{
  "n_layer": 15,
  "n_head": 2,
  "head_dim": 32,
  "positions": "rope",
  "rope_base": 10000.0,
  "tie_embeddings": false,
  "parallel_block": false,
  "init": "trunc",
  "lr": 0.0061,
  "beta2": 0.95,
  "grad_clip": 0.5,
  "final_lr_fraction": 0.1
}
Each number is 200 + 30 x the weight over its row's rms, rounded and kept within 0 to 999. Layers, rows and columns count from 0. The size before them is the row's rms in percent of the matrix's.

# q: layer 7 attention query, 64x64, rms 0.181, rows 0-31, columns 0-31
# k: layer 7 attention key, 64x64, rms 0.185, rows 0-31, columns 0-31
# v: layer 7 attention value, 64x64, rms 0.276, rows 0-14, columns 0-31
# o: layer 7 attention output (transposed), 64x64, rms 0.242, rows 0-13, columns 0-31
q0,088,187,221,180,192,190,203,199,255,187,241,214,168,177,196,215,218,198,203,171,222,180,199,139,222,196,263,178,201,171,206,267,194
k0,086,181,181,158,187,195,199,188,203,198,201,166,238,227,175,199,221,241,210,184,193,255,181,220,213,206,151,200,211,187,143,188,219
q1,124,224,172,214,180,148,188,232,197,204,136,193,189,155,236,174,161,195,221,206,183,160,225,239,171,195,186,190,167,210,224,117,188
k1,117,142,227,230,192,192,208,165,221,200,221,185,251,216,246,252,185,202,134,251,259,204,241,217,193,187,241,193,217,216,178,211,175
q2,094,207,185,156,208,180,220,195,219,121,221,236,212,160,194,196,219,238,207,167,244,160,197,163,256,187,203,208,200,148,178,268,214
k2,088,258,211,204,213,114,198,240,189,221,160,153,261,202,179,153,219,237,248,183,180,194,172,163,188,233,192,198,200,179,211,191,233
q3,105,220,227,187,184,155,219,174,184,228,223,189,191,134,200,231,169,177,195,194,169,193,201,188,186,149,246,173,193,179,243,188,176
k3,112,160,227,218,135,212,170,183,180,162,257,159,202,188,231,243,176,195,146,195,223,180,255,227,223,185,221,187,203,217,137,220,248
q4,092,216,217,184,224,169,207,189,171,224,228,210,240,210,156,175,200,170,191,224,165,182,225,146,172,170,203,201,228,144,218,210,139
k4,096,146,209,163,170,257,181,151,192,190,190,244,161,205,175,193,203,221,150,196,189,239,197,233,168,190,175,175,227,215,178,220,264
q5,105,193,161,216,198,184,250,201,212,249,188,204,171,204,233,231,199,177,209,213,175,239,215,208,157,182,199,248,194,214,262,155,210
k5,093,221,166,202,233,234,232,242,192,156,175,205,168,193,187,211,185,196,207,225,194,219,270,238,184,134,216,216,204,232,209,225,189
q6,081,176,206,204,206,235,172,197,200,286,132,184,167,168,219,232,265,232,204,218,242,155,166,199,137,225,171,221,234,193,207,144,203
k6,092,195,208,235,192,252,185,198,217,214,268,189,182,220,215,192,143,177,218,181,236,150,184,176,183,164,210,177,245,180,206,267,132
q7,116,201,155,212,173,236,218,211,224,150,204,180,187,175,218,233,212,221,212,180,236,197,175,194,218,250,201,180,218,243,195,219,207
k7,094,213,200,197,214,162,188,163,181,225,239,155,212,190,177,224,179,227,234,242,217,211,135,139,233,217,234,210,221,176,281,186,202
q8,105,196,164,190,163,223,184,218,221,221,161,166,152,198,207,231,247,237,208,193,227,171,186,221,176,219,159,195,210,260,213,227,242
k8,107,182,249,208,180,177,162,123,170,200,229,187,178,216,204,166,183,226,244,198,250,216,156,113,226,185,263,206,194,153,263,200,174
q9,096,222,151,241,230,220,147,190,161,171,219,201,184,198,241,166,184,228,224,216,189,218,181,208,219,220,207,237,231,235,214,220,199
k9,075,235,183,224,173,209,197,211,210,204,198,179,221,235,192,101,215,237,269,196,203,204,178,188,207,204,232,123,158,202,185,181,200
q10,110,227,214,205,228,204,254,192,200,179,216,233,247,189,199,220,180,198,186,184,200,184,184,203,234,187,219,241,163,151,130,179,207
k10,111,225,197,189,190,224,176,259,202,229,164,254,225,223,161,262,208,195,175,226,152,229,226,245,158,193,158,217,193,237,147,202,187
q11,112,212,228,159,192,182,207,201,192,230,166,203,206,185,159,219,198,183,146,181,222,170,156,191,190,177,217,172,215,144,201,174,187
k11,097,135,232,162,192,220,155,164,180,154,240,200,148,183,206,196,208,179,154,175,221,174,206,157,170,185,199,174,209,168,199,215,200
q12,121,245,238,179,223,193,203,202,189,225,215,224,258,170,201,187,175,182,175,188,201,191,202,195,193,190,217,214,180,103,170,183,187
k12,069,166,222,187,199,243,228,192,208,216,192,221,198,186,155,240,209,218,183,165,150,223,239,227,157,206,165,186,181,229,129,236,240
q13,079,194,195,188,213,145,217,200,179,245,188,177,186,226,141,219,211,180,165,203,231,206,217,169,184,181,218,143,229,213,270,178,144
k13,122,181,182,170,216,168,206,160,178,223,261,162,179,208,223,158,227,190,200,215,195,187,197,151,213,151,219,206,259,168,220,102,246
q14,092,222,228,239,219,208,245,120,192,219,251,167,215,238,195,171,219,189,207,245,186,277,203,185,206,191,236,197,175,223,211,187,221
k14,143,149,166,179,224,225,223,211,242,212,175,252,184,169,179,223,213,174,162,288,163,186,240,278,197,190,168,179,215,203,152,200,175
q15,133,196,186,194,210,181,207,196,209,196,232,213,218,181,204,215,193,155,209,188,187,179,221,197,184,182,245,234,145,130,183,211,194
k15,088,178,241,138,207,230,235,202,227,234,194,232,228,199,214,242,209,221,173,157,194,234,220,236,153,197,163,244,182,209,159,199,181
q16,113,167,204,231,188,247,206,191,199,151,228,229,192,222,260,197,193,205,229,199,181,150,193,192,208,225,211,214,184,150,120,192,203
k16,101,173,240,162,166,230,217,238,230,203,169,207,214,167,194,231,196,224,212,176,163,237,219,230,204,197,141,198,208,260,180,234,165
q17,125,226,236,175,184,227,158,202,215,220,174,202,240,167,160,221,151,189,161,171,196,208,204,233,190,201,204,191,194,119,156,217,201
k17,117,192,199,153,159,191,227,180,198,198,223,168,179,222,267,151,173,194,170,248,225,159,218,78,166,208,224,190,235,212,215,193,244
q18,094,157,159,128,185,190,190,233,197,197,166,175,164,173,276,195,200,215,241,225,179,197,177,213,169,229,159,213,188,249,201,229,179
k18,116,171,249,241,215,199,163,166,199,208,167,217,215,226,183,161,200,193,237,184,186,174,216,207,209,220,198,120,147,220,148,228,153
q19,094,219,218,253,195,221,154,184,199,172,249,209,198,198,208,167,210,196,230,173,170,157,177,183,174,186,211,220,176,168,165,194,148
k19,095,184,266,117,205,231,248,218,245,205,186,205,205,204,174,214,162,222,152,211,187,187,199,200,223,230,178,185,202,182,226,212,189
q20,101,173,176,247,176,190,208,181,246,177,244,202,197,159,182,205,223,209,218,182,223,178,213,149,207,216,233,219,187,165,140,244,146
k20,161,154,243,165,210,239,228,211,232,141,184,266,238,181,223,212,192,183,146,252,227,212,233,219,186,209,218,209,217,222,144,241,163
q21,114,204,231,162,232,219,196,143,184,193,205,186,219,158,182,198,204,148,200,223,168,174,208,186,166,184,253,183,180,151,162,202,196
k21,091,153,239,188,204,220,218,192,231,201,208,176,223,232,192,164,213,194,194,173,126,223,210,155,168,219,141,213,220,236,149,201,230
q22,134,218,156,217,228,211,225,199,236,216,143,240,192,193,149,230,209,244,218,198,235,181,181,191,188,244,188,151,223,186,198,218,126
k22,134,226,239,194,184,229,267,196,222,137,211,227,201,167,211,230,198,223,185,180,184,192,190,206,219,174,170,197,198,192,194,171,169
q23,121,222,245,215,203,177,205,145,188,206,176,189,212,217,153,187,236,259,183,178,248,227,213,175,172,195,125,194,204,226,181,180,224
k23,124,165,187,181,186,232,137,214,207,156,172,212,202,249,163,224,193,188,196,185,151,228,185,209,215,168,184,188,216,197,179,202,228
q24,094,199,232,205,172,248,177,192,185,173,204,153,260,216,209,183,187,205,134,210,203,234,204,228,180,218,216,157,232,199,212,166,255
k24,094,204,161,228,227,190,190,191,235,205,204,168,168,171,233,217,186,175,208,232,173,200,149,205,183,184,252,220,219,190,222,201,210
q25,134,211,178,177,213,180,203,216,173,156,208,212,191,171,247,179,214,203,158,277,215,172,216,209,169,167,239,272,174,174,238,210,211
k25,147,193,239,192,253,192,197,221,152,230,223,170,209,125,231,235,219,217,199,221,219,178,218,160,210,143,212,228,201,188,176,197,237
q26,127,238,200,252,248,192,238,212,192,192,193,236,187,208,188,230,192,224,171,147,252,207,179,178,216,205,221,265,126,201,196,207,183
k26,131,192,215,130,179,189,213,211,187,172,178,192,186,148,169,229,234,196,183,148,168,261,220,219,152,135,186,227,193,198,206,228,244
q27,109,180,215,170,234,147,210,145,184,213,195,230,210,174,166,167,198,198,240,185,289,209,236,228,182,213,169,198,162,214,178,260,196
k27,107,174,172,187,203,237,238,197,140,166,252,205,233,251,197,230,149,206,178,215,203,212,240,170,215,178,170,213,206,176,206,183,157
q28,117,225,253,158,151,207,132,237,182,205,210,222,246,215,189,201,165,212,152,205,137,217,201,216,186,160,206,217,221,181,266,212,215
k28,097,215,174,236,202,219,161,167,178,181,168,182,183,174,215,210,186,167,196,207,280,188,218,221,219,237,257,194,166,143,179,208,198
q29,141,241,160,150,192,136,198,194,205,171,200,169,206,190,214,210,214,209,227,260,181,216,214,215,139,215,167,240,186,187,202,243,197
k29,132,223,210,221,194,171,188,188,114,151,190,210,176,208,215,238,176,189,188,209,206,199,232,213,226,221,263,160,193,181,181,225,137
q30,119,210,238,181,189,215,139,203,169,216,218,195,224,210,199,189,135,205,144,170,158,206,220,221,179,163,200,153,249,166,236,194,182
k30,105,203,163,213,200,226,202,189,204,225,207,190,220,191,181,198,184,179,182,222,243,181,189,214,213,235,235,204,223,180,210,167,206
q31,114,177,176,240,193,201,268,188,179,178,208,188,162,197,185,180,196,196,268,215,207,189,243,174,195,227,168,199,240,207,178,193,146
k31,101,232,194,220,199,154,244,226,211,185,173,262,190,214,184,264,192,192,168,194,199,228,206,220,248,216,164,192,250,269,244,159,169
v0,080,202,210,181,200,208,216,226,181,239,187,203,228,255,156,219,174,180,206,233,271,198,240,190,193,256,211,157,227,207,166,197,178
o0,074,171,168,193,207,199,151,142,231,191,168,168,185,236,144,191,183,166,207,218,218,215,211,196,205,168,225,136,232,257,219,147,189
v1,095,205,162,243,216,256,182,165,210,214,163,205,209,165,240,189,266,234,214,202,189,212,197,207,151,195,123,238,234,226,228,192,185
o1,083,221,169,186,256,152,211,235,196,252,211,197,206,208,216,167,197,246,201,114,201,173,240,196,202,214,206,175,192,187,217,231,168
v2,097,163,186,224,236,199,133,208,198,212,228,194,180,279,207,131,199,196,208,222,161,186,202,206,137,184,167,212,169,205,174,215,175
o2,085,181,150,195,234,220,163,187,193,233,172,237,193,204,223,230,163,163,200,223,196,198,149,169,211,228,182,200,213,212,196,221,171
v3,070,211,173,225,244,200,160,246,194,180,229,192,244,250,227,188,179,195,268,209,195,215,192,247,178,155,188,226,228,232,221,220,195
o3,069,236,124,176,193,190,196,239,159,253,197,201,206,195,188,220,183,232,139,175,199,244,178,261,206,209,166,217,161,143,203,223,194
v4,073,205,263,229,187,193,203,178,218,212,182,171,172,188,229,212,150,214,183,188,178,177,214,203,217,178,239,205,270,227,210,256,143
o4,068,249,149,151,128,194,235,223,191,193,194,190,217,200,173,233,192,180,208,205,186,226,245,254,197,220,210,204,186,195,173,231,213
v5,071,146,240,193,221,234,256,171,194,193,206,213,214,199,162,182,200,228,188,173,261,216,212,163,224,171,250,177,216,201,223,197,221
o5,064,228,160,171,138,207,168,181,182,256,227,150,195,196,219,165,197,173,234,161,236,198,162,233,173,200,173,209,232,186,216,236,201
v6,087,209,190,217,174,193,202,247,249,166,183,265,241,160,180,204,231,168,173,191,264,207,208,228,225,198,206,182,208,169,180,181,210
o6,086,201,121,248,220,241,143,170,213,194,185,170,169,174,196,198,246,254,238,220,220,195,189,200,206,249,184,189,193,260,154,178,231
v7,069,218,213,237,231,181,207,169,239,240,200,213,184,168,242,230,202,174,171,209,150,176,107,166,168,178,191,198,203,233,202,176,148
o7,068,204,239,135,196,165,194,235,193,185,174,218,260,221,187,170,216,167,207,162,228,171,232,133,154,243,198,194,232,259,179,233,152
v8,085,186,204,200,235,202,169,201,163,214,256,208,166,274,225,155,176,221,211,175,143,239,210,220,174,197,190,207,218,215,175,189,186
o8,082,185,177,220,243,229,231,180,170,202,179,270,190,218,177,177,217,149,242,216,233,215,195,231,170,206,215,191,130,168,231,214,144
v9,081,180,247,176,152,280,200,215,175,243,241,196,227,156,179,241,228,234,207,194,205,250,184,188,218,233,204,234,199,147,188,195,213
o9,074,175,197,180,242,197,257,209,211,203,251,194,188,233,168,165,203,143,195,210,143,192,206,156,201,134,179,215,194,163,227,233,258
v10,083,235,204,195,203,206,155,172,202,198,200,223,212,206,204,214,202,241,227,138,183,216,232,167,171,164,178,213,252,245,201,190,139
o10,078,185,235,224,168,158,210,179,194,194,235,211,197,231,219,183,169,195,202,210,194,187,204,231,221,153,176,170,201,242,209,155,195
v11,084,180,191,203,189,183,199,182,162,236,154,114,161,225,197,226,203,200,237,239,188,166,204,208,172,235,184,242,245,194,210,216,256
o11,071,217,176,188,186,229,140,172,225,191,184,258,204,218,201,183,208,239,168,195,169,176,141,235,189,183,201,268,188,194,196,160,143
v12,069,224,218,205,245,221,209,193,244,200,132,194,219,179,198,226,227,247,196,189,272,202,205,217,230,214,199,193,235,180,211,257,241
o12,083,192,158,221,139,178,176,179,170,191,244,198,283,205,219,193,183,186,193,210,222,225,195,199,176,227,200,191,228,229,197,220,235
v13,081,166,223,183,186,196,180,241,215,195,199,177,125,197,264,206,176,185,226,167,109,154,222,209,189,175,205,194,200,183,201,170,226
o13,074,201,171,182,207,217,213,168,202,184,231,217,223,206,209,204,269,236,201,202,240,197,200,190,230,192,250,174,120,207,165,179,168
v14,080,166,205,192,231,246,188,200,214,227,144,252,216,182,174,229,269,173,206,208,254,178,179,204,181,215,150,223,164,188,185,201,192